Weights of a small transformer language model.
Size: 25 layers, width 256, vocabulary 2048, 19.5M parameters.
Training: a variant of SOAP for these matrices, 511M tokens.
Each number is 128 + 24 x the weight over its row's rms, rounded and kept within 0 to 255. Layers, rows and columns count from 0. Numbers have three digits each. The size before them is the row's rms in percent of the matrix's.

# layer 12 MLP down, 256x704, rms 0.13, rows 234-255, columns 440-527
103:114099090112102101099154110115088093139125127112117057098089142125090113119220108109113149127130121129116169097133136092124068146110126151075135170123123142150072142135125119089168115131141108096086131098120130138108145116099110139160123134123112113120117125140154
101:145087084163121106158132116147154120115125145127128090127085127096096100155132110153075126139106153071112134123186147119139109092146152096089117139111113116111115101107110082124114135113120152156129151106114159088121110121111139167109166137134119135135138150109136
102:121119127133187094122093096121148103116127111104104121100138119098138142140155131111117154102118136126145085171105146167067120183105121108098119114124128135118143140115127185148112095104174146173104143126106122165140106122171141138088129070119107147142137128144124
103:130146102130125132111126103096144167121134129087145162127123127155140130147125124099110172147105124088138135106188126144155149145125078098113119116117127149130145159131124120143120088126118143123169084114125109091149153146117137134126141115158134126121158179101156
102:111133140138119131175139160190144156148127162131158111125136112193080171104060144093122108124122168142153153141129101137135170152099146116114090135075108087110113111142116065151136109110101131099165113150119157148123167152099135113116143098129144154130126146101116
098:135146126186138115145128117133088178099117112153118112152158113097143148089180126127142141149118101103146167162104131094129139112110095125138131145132113139126132109165135125139130139112124100176137101148134129166134106137110078136151155169154134144108181146169156
100:095113088153137173128117105117127081113140134127114145137125096147125143148135152052136148077109142127105092169155113129134142136149134122122136159126129108137148122122128120152089098123175087127126119123080146128108156089116107126117147089114081150124105144171139
100:166089094116118112121104101152122123126137156133119127102175134104118113129139147120140103105123111081137145165127115113126151088080106146131117175128107127092162124145154087151092102136119153081120099142173100109126141139116162109125128119125181137120131133141155
096:146190141174113157138091117126120126132078136109122151160126123119124112145152100114148114110125136105181098141168107124148146104128147155178103148115120136119127131130147125161123090117131092159160152155129099116112111067157104105094114169150077148138156120113125
098:128160130100113114144126152097130118062135093138117088157140134132101175119121096156115174141094097173115177129143135154170108076095113143137115098075124101117170143134096137149113102126144179130135091151156093100137099129124105146133123142163121132130134133093083
094:137064148135142125144118085112137154101130091145150154123131149088140141109135129110111127158164105134109110147130112138127118115075143134078121074118142150122128114128138096154113172100135139116140158118153158091102156124142134090126136161116177130119073149117202
099:125153153120082137106148125126109184088105083117106122096109073151160127116130068128113140137113121150076102129127143114130138157095115111124140162126118126140111126132123146137123127179127128097166144126129133102129156146154148156125115142132161132153129155125090
095:138136151103171139131120119105148108107161181122134142132075127124124123112142134119114147120147169160165118094147084082124132148199129171078159087103092126112160124163119128137119113144114120162129184132080123130084135121113092116092126091115152120124144173132134
100:124112118124119135109129145117135162124135106115112137151101119139110152174116103082117138148100128107156063116104129080134154130085120085151147104097154149104193132139125119117096139114110094140179118121127135133124115136133119119096123090139128098111143127095134
100:101125113153084127130173138113137126133123127146134150128104173095119068119067087147138179156137080139111133172139124178102148131136137115154125127116138146111126120144103125126111145134129134120086138151112106120139131128108127107120135148156188135134132094124155
099:093133142105126173093133181089100116116096178073121134103113109104094100151108125111161131154131131147139132128118130136123179149134134156109116106135093131099110088130125102148169116146121093116132169107141128134105111151106125134123163158151124157127196125142093
099:123123112158090124106145115160120141101125173150096105138178103161121115130116116137142173095100153185122104153118143114135147092156114127107077096099100129103146127097133089107137111142117141152135116175109132151082118146130104126114079150110077124118162133119146
101:101127157117126129095101155104110095145152155126100111113116150132112112146147153123117135128146111125168117094083143136151160117121125139133098123117086152167106132087097146110091117119118132119091138134130121137088102147144105159105096104121139131137062133110131
105:103106146129114164075135152126097178113112154097128117120145150110133196106125121163089169160069123116159174142099137146125150179100102139129136138134163130150137140141134173105111134123091130124140116167152168136114112116128144133075142171187100123131147137117173
102:130155142125106133171088130151192141123148101092103156071135096139124138121125168146111113151136138149100175158124142121130155156141130139160069122155159093118131106137127136141158086154141120163175087148141149072177134143169105149107096129140127156103152163111139
100:165120168168124168105107145106121076135086164117117116160129132104123102132158111108158093101141151120117151118162128134144101153130120130141146095174130127140117165191139115119093151150123106130115097182079158169164112150128139147132140154139097136111108145141140
102:118145145107092104134147144156100146125122120142127113122129136114127116128112163118127121129108128125140137130169146158129144124089110114120126128117110117161160148154114120123101111149143162108146171166125141122177121185115114168112168127144135153146126117092114